config.yaml
num_hidden_layers: 9
hidden_size: 192
num_attention_heads: 6
num_key_value_heads: 2
head_dim: 32
intermediate_size: 768
vocab_size: 8192
hidden_act: "geglu"
norm: "layernorm"
norm_place: "pre"
norm_eps: 1e-05
positions: "learned"
qk_norm: false
attn_scale: 0.177
bias: "all"
tie_word_embeddings: true
parallel_block: false
init: "normal"
init_std_qkv: 0.0276
init_std_o: 0.00652
init_std_up: 0.0276
init_std_down: 0.00652
optimizer: "soap_variant"
learning_rate: 0.00798
beta1: 0.95
beta2: 0.95
weight_decay: 0.018
lr_head: 0.0108
max_grad_norm: 1.0
warmup_steps: 200
schedule: "wsd"
decay_fraction: 0.914
decay_shape: "linear"
final_lr_fraction: 0.05
batch_tokens: 131072
max_seq_len: 1024
doc_mask: false
train_tokens: 458800000
max_steps: 3501
dataset: "wikipedia_en"
Each number is 128 + 32 x the weight over its row's rms, rounded and kept within 0 to 255. Layers, rows and columns count from 0. The size above them is the row's rms in percent of the matrix's.

# layer 3 attention output (transposed), 192x192, rms 0.302, rows 124-127,155-159,187-191, columns 0-47
size [ 98  91 100  87 138 123 126  98 120  90  77  78  80  76]
[[140 147  76  68 134 114 122 139 108 131 118 171 109 232 156  87 152 136 152 123 109 146 142  93 103 129  58 138 148  98 150 152  97  73 214 132 211 141 147 110 133 120 113 150 110 128 138  90]
 [125 133 170 147 152 139 101 166 134 126 152  94 133 194 128 190  69  94  31 129 128 159 184 155  90 152 157 127 151  76  62  83  75 153  90 107  95 108  79  43 139 102 121 139  92 122  90 155]
 [ 91  59 146  85 126 146 123  96 182  89 106 108  43 167 123 133 155 124 111  85 210 104 190 113 117  70 106 162  59 162 128 144 168 126 126 173  66  78 155 109 115  84  98 139 114 127 131 125]
 [141  93 105  98 171  55 107 127 189 126 188 155 202 114 160 158 116 120 133 144 114  66 225 156 167 169  97  85  68 165 131 196 131 120 167 128 119 103 137 102 117 204 145 125 129 120 157 220]
 [141 123 157  51 176 140 124 107 159 132  85 106 149 141 121 140 148 134  91  92 147 107 146 146  65 139 144 141 153 122 100 142 184 108 147 135 128 207 103 129 189 162  49 141 152 118  98  80]
 [ 77 149  89 230 156  77 172 188 144 163 125 133 157 103  82 150  81 130 176  73  87 154 185 135 135 138 156 179  84 111 146  97 155 161  72  91 144 111 109 141 129 163 149 105 139  77  62  97]
 [ 99 142  68 105 107 195 167 215 119 117 178 144 131 182 130 161 132 166 140 129 137 130 165 155 109 169 159 111 130 118 132 123 152 175 136 108  87 150 157 148  96 166  88 133 151 135 126  79]
 [ 64 108 170 112 104 132  58 108 126 101 132 103 174 213 154 158 120 119 104 113  85 133 137  94 119 190 110 149 131 123 165 139  80  84 134 126 128 149  96 127 118 101 120  91 136  67 121  64]
 [103 152 108 190 143 122 182 158  82 155  98 120 102 107 143 114 187 106 112 183 144 134 107 116 147 113  85 128 125 115 186  98 116 133  96  94 146  93 118 174 154 146 117 140 113 105 134 103]
 [141 149  53 166 167 131  86 163 130  94 119 148 168 109  82 114 105 112 134 126 128 135 135  97 160 127 127 116 100  88  48 161 204 159 152 204 115 107 104 104 134 162 125  93 178 117 138 138]
 [109 175 100  75 104  86  95 156 140 111 118  81 139  98 138 119 127  99 144 157 145 197 153 140 133  95  71 122  88 131  87 165 137 201 150 125  91 179 109 102 148 137  85  78 142  83 112 134]
 [106  59  84 156  80 172 162 176 111 104 112 167 159 103 129 131 157 106 151 119 124 127 124 160 163 168 124 109 113 102 194 185 143 168 110 146  63 122 103 134 193 162 129 158 177 113 134  95]
 [210 169 143 182 190 125 170 129 102 182 165 144 116 143 135 107 118  76 111 157 123 112 111 112 155 134 158 100 137 110 146 132  35 135 152 114 168 144 156 142 111 183 106 164  95 197  98 158]
 [102 125  93 107 146  66  69 102 104 133 187 144 118  90 137 111 148  91 122 157 136 108 133 121 162 173 108 147 112 131  94  97 119 135 137 148  86 119 143 151 104  94  63 125  78 167  93 151]]
# layer 3 attention value, 64x192, rms 0.333, rows 60-63, columns 0-47
size [100 101  94  94]
[[177 124 174  87 127 112 120  81 139 138 141 139 109 101 146 152 200 153 138 166 214 113 130 169  85 127 145 122 150 155 100 117 123 140 128 118 109  80 146 119  84  97 116 135 139 132 135 128]
 [167 123 137 123  93  99 104  41 119 165 102 125  65  84  89  85 137  53  97 173 155  76  95 150 143 123  54 166  94 134 151 100 135  88 137 190 128 113 131 148 150  79 148 171 110 182 126 170]
 [142 170 113 129 156 115 148 121  90 151 169 141 135  86 147 135 103 124 114 121 214 113 109 169 167  55 138 123 152 154  77 165 164 164 124 135 116 129 107 131 152 114 124 158  99 129 136 174]
 [ 87 146 175  28 122 105 153  82 148 131  85 105  91 128 120 120  95 109 105  73 144 111 120 175 141 146 130 134 134 140 133 116 118 168 179 143 174 222 151 115 104 201 129 118 118 176 119 211]]
# layer 3 MLP gate, 768x192, rms 0.254, rows 0-15, columns 0-47
size [100 100  96 108 105  88  96 102  96  96  89  94  88 107 103  87]
[[157 177 132 111 151  99  70 157 154 118 115 155 128 160  98 170 134  64 143 121 140 121 151 169 145 134 148 109 132 179 135 122 104  97 153 148 129  74  42 132 117 141 170 110 147 146 106 129]
 [136  96  79 194 112 105 131 105 119 104 178 107  70  76 110 114 101 169 103 123 159  99 167 140  50 136 158 106 152  95 164 124 141 117 128 137 125  88 127 119 132 126 128 128 146 144 156  95]
 [ 51 130 106 165  96 151 135 192  72  78  87 120 123 136 159 141  65 126 145 140 111  64 118 143 142 194 101 121 112  97 115  88 168 136 149 146  82 135 164 111 110 131 119 159  79 113 173 157]
 [135 133  88  68 111 142 149 164 139 186 180 144 157 156 196 114  94  86 147 134 120 147 174 132 102 166 124 160 182 118 123 202  87 128 162 121 101  98  66 123 126  98 150 119 137 171 163 148]
 [123 108 151  86 148  87 169 139 135  98 108 148 142 154 141 124 131  81 183 162 158 119 155 164 138 146 177 151 108 121 109  98  60  86 123 111  97 181 152 112 143 188 115  88 102 202 150 121]
 [110  97 155 102 126 183 111 111 136 124 103 123 117 115 179 124 171 153 118 157 185 171 110 108 126 169 126 105 125 117 158 143 100 126 161 175  73 184  91 138 162  98 182 167 147 105 149 114]
 [132  98  68 167 160  86 160  99 112 178  64 105 128 145 140 138 113  97 100 151  79 143 201  79 142 140 124 147  97 135  99 122 123 114 173  87 126  94 101 119 136 153 114 122  63 122 103 155]
 [ 62  78 193 144 167 167 145  77 140 144 111  99 155 114 143 157  93 158 117 139  86 139 122 112  99  77  93 116 108 107 116 145 139 125  77 146 133 187 125 142 151 167  55 115 129 103 175  86]
 [119 115 152 146 135 180 113 133 174 162 122 151  94 119 134 142 131 119 143 106  78 132 133  98 165  79 162 109  89 104 105 129 139 177 168 113 109 145 100 144  91 139 164 136 161 176 151 130]
 [ 97 125 108 111 122 105 180 165  94 119 126 187  90 116 116 125  84 159 161 116  79  96 115 125 128 168 120 118 113 138 129 131 110  70 137  98  86 125  99 135  62 132  93 133  71 134 132 178]
 [100 116  97 176 122 121 102 165 147 180 146  74  87 148 129  63 118 107 122 117 156 119 124  98 104 149 168 124 119 145  40  83 152  98 123 116 110 183 123 121 141 137 133 169 183 180  78 144]
 [ 87 110 114 147 118 123 160 109 118 116  57 169 156 149 119 144  69 120 127 111 119  85  92 151 193 154 124  94 142 162  96 123 119 133 108 135 152  86 155 128 120 122 104 126 121  90 160 121]
 [ 91 119 116 120  99 110 130 102   0 110 119 132 122 102 136 179  95 131 125 144 125 199 115 100 118  91  69 104 106 125 125  98 145  89 107 111 179 123 139 118 172 107 149 172  77 149 142 178]
 [ 75 196 110 109 140  58  93 182 169  94 156 163 131 132 125 136 122 111  95 216 158 121 122 176 160 196 133 148  99 124 140 111 163 143 100 157 138  84 125 131 107 158 105 126 112 128 114  85]
 [122  95 123 175  89 169 117 110 158  87 127 141 127  82  74 180 175 122 152 150 144 149  98 131 127 132 122 133 147 186  96 173  88 116 146 142  98 123  56 161 149 134 146  79  76 148 136 140]
 [118 195 146 160 114 158 124 135 128 157 132  98 165 109 141 128 112  76 137 138  27  61 132  96 146 103  80 148 133 125 116 126  84 125  75 132 182 125 115 167 125  73 119 105 115 148 140 205]]
# layer 3 MLP up, 768x192, rms 0.259, rows 0-14, columns 0-47
size [ 92  90 119  84 104  91  99 101  96  97 106  90  88 101 104]
[[106 113 184 138 100  76 154 119  79 113 146 170 101 138 157 206 144  91 186 166 107  88 129 180 127 103 101  97 165  80 199 100 144 101  93 176 129 110 138 122 111 108  90 126 159 101 113  92]
 [ 93 103  84 133 150 148 159 125  69 156  97 169 157 110 113 140 105  62 101  93 151 106 162 119 124 101 151 170 203 128  97 150 117 131 162 174 146  96  97 127 138 121 106 138  68 110 184 118]
 [139  59 127  92 141 131 138  77 179 116  86 157 100  97 137 177 113 106 103 157 145  98 151 106 124 107 183 182  80 174  76 127 148 171 138 102 180  92 145 137 136 139 115  65 174  99 123 150]
 [147 210 113 111 129 131 201 162  95 148 211 159 164 147 171 104  86  69 148 135 131 111 109  78 121 192 167 133 177 117 134 103  77  99 115 124  97 101  51 174 133 141 140 109 164 125 143 144]
 [ 83 118 110 137 145 113 139 142 152 132 103 117 214 115 125 178 164  59 136 135 156  98 101 194 166 128 122 127 140 120 134  83  89  97 142 132  98 144 121 126 161 140  58  62 125 140 155 104]
 [153 156 169  99 157 155 146 103  86 149 125 100 156 121 163 106 133 138 190 171 121  68 133 126 134 199 178 166 123  73  88 147  75 168 110 136 102 154 152  73 138 141 108 132 106 141 120 108]
 [146  98 142 192  96  94  93 146 143 168 139 128 136 147 120 123 158 128 144 108 138 171  98 178 120 148 144 127 170 113 143 125 121 128 106  92 130 131  92 128 172 173 130 126 126 182 135 138]
 [111  87  97 141 139 147 183 113  35 159  57 192 113 174 127 135 158  82  86 102 167 153 150 130 104 131 125 141 105 113 116 173 176 146  98 123 161 125 128 102 127 131 102  96 100  96 131  96]
 [ 95 148 114 139 121  84 132 118 183 193 132  97 103  84  59 134 137  33  69 147 164 162 153 138 165 124 115 121 152 187  92  97  67 161 155 156 160 121 116 104  96 125 170 152 109 139  83  99]
 [141  86 140  89 126  39 126  89 129  85  99 143 199 120 131 125 103 104 179 178 105 115 117  89  98 154 169 122 177  97 143 141  95 111 145 121 118 118  95 143  83 126 117 147  93 126  88 148]
 [113 190 118 166 164  90 109 156  72 160  98 129 161 196 167 111 114 136 219 129 121 140 172 111 165  73 126 133 154 103 169 108 130 153 104  98 160 136 188 109  72 117  63  82  83  43 149 137]
 [106 100 126 150 149  49  88 129 142 138 174 101 202 120 134  89 157  65 145 112  86 153  94  92 122 160 170 116 125  96  75  53 188 169 182 152 100  37  82 195 135 129 118  87 181 108 130 187]
 [130 120 117 171 123 191 144 157  86 102 124 130 142 152 170 146 126 179 115  60 108  77 160  95 184 126 146 110 144 141 122 117  76  92 128 111 172 128  93 154  98 147 154 122 100 155 107 140]
 [130 113 154 154  74  97 169 126 139 117 112  82  82  90 104 138 127  47 160 158 133 151 120 118  87 129  99 142 116 100 111  93 123 145 184 117 127 221 119 154 130 142 109 118 183 137 149 162]
 [133 164 153 197 124 152 120 159 187 184 139 106 135 120 125 167  22 117 113 111 148 130 150 181 141 193 205 148 170 145 137  69 141 126 186  66 189 143 116 116 112  99 130 144 129  94 123 183]]
# layer 3 MLP down (transposed), 768x192, rms 0.227, rows 0-14, columns 0-47
size [102  81 107  93 111 104 108  92  88  95  95 103  97 104 104]
[[138 147 157 123 137  76 110 121 120 181 149 151  64 102 128 102 133 110 145 138 112 124 172 155 115 138  84  79 145 143 120 156 160 121 103 144 133 149  94 194 140 108 181 136 108 135  84 103]
 [156 142 115 118  86 131 147 134 161 144 126 182  85 175 126 153 134 160 122  66 111 131 148 126  85 144 110 123  85  89 191 120 156 135 139 102 139 158 133  82 106 161 125 169 129 155  72  95]
 [ 97  45  76 149 124  77 165  99 136 143 104 113 147  91 164  68 132 139 174 116 105 123 112 108 193  91 142 123 148 126 167 209 122 116 123 132 158  90  99 144 105 131 156 131 143  59 107 107]
 [153 175 123 135  68 131 185 107 158 132  88 105 171 100 110 103 116 121 178 153 151 126 141  91 127 116 120 124 127 132  96 167 117 155  59 123  87 179  26 144 100 123  87 102 175 130  83 158]
 [108 130 196 139  90 174 143 103  94 149  89 101 126 130 104 198 147  79 199 137 108  77  68 189 104 101 166 135 101 124 129 127 138 111 167 129 172 128 138  70 131 111 136 138 129 129  92 103]
 [ 98 125  70 112 148 158 162 101 173 121 145 137 173 153 110 122 120 107 134 193 129 106 116 156 108 175 145 109 113 207 118 158  90 107  21 137 128  87 127 114 146 130  35 114 128 157 119 116]
 [ 71 114 134 152 116 181 150 113 158 103  79  77 103 115 178 119 136 102 111  98  74 132 157  99 134 162 141 137 151 187 122 131 143 113 130 166 124  75  93  91 129 115 145 157 100 111  97 120]
 [100 137 125 149 179 151 129 152 136 137 146 116 129 158 158 167  93 111  79 118  89 142 138 130 203 124 113  99  76 158 116 104 157 159 166 132 152  71  87 195 151 110 111 136  89 143 126 105]
 [100 134 161 116 151 163 101 169 115  74  86 125 138 177 136 140 156 157 163  77 169 119 164 142 128 158 162  82  91 143 149  78 160 125 104 136 127 140 106 179 109 150 122 154 144 137 177 143]
 [110 181 216  99 143 129 114 181 150 142  40 108 128 134  96 123  97 166 103 153 130 113  86 120 135 182 107 131 204 173 119 126 139 114 104 155 104 127 134 121  57 175 106 119  94 175  55 132]
 [193  82 102 164  96 106 123  93 146  91  76 154 129  62  85 181  86 121  91 197 152 102 138 124 142 104 157 121 134 149 145 128 124 132 132 133  82 158 121 151  78 101  92 154 130 163  76  90]
 [ 98 139 131 139 154  86  65 152 125 154 135 162 104 111 209 172 157 113 120 136  75 125 122 193 193 174 142  60 120 146  94 136 118 141 104 137  69 101 105 150 171 137 142 149 123 165 160 173]
 [157 118  99 114 124 142 132 113 153 149 142 141 118 132 133  65 111 118 163 171 103 152 115 158 123 107 174  46 120 148 154 204 145 184 151  79 126 140 107 116 116 167 155 146 149  91 143  65]
 [157 105 133 126 111 151 196  95 119 119 108 175  79 110 116 134 126 106 112 101 132 107 128 142 151  99  60 135 109 151 140 121 166 130 207 179 154 139 129 101 115 162 136 111 130 152 210  84]
 [180  61 167 150  98 108 147 118  69 152 157 154 156 124  94 132  31 150 146 176 140 154 121 163 121 126 167 165 158 104 113 143 154 154 157 143 108 160 122  87  76 172 157 118 113  92 165 139]]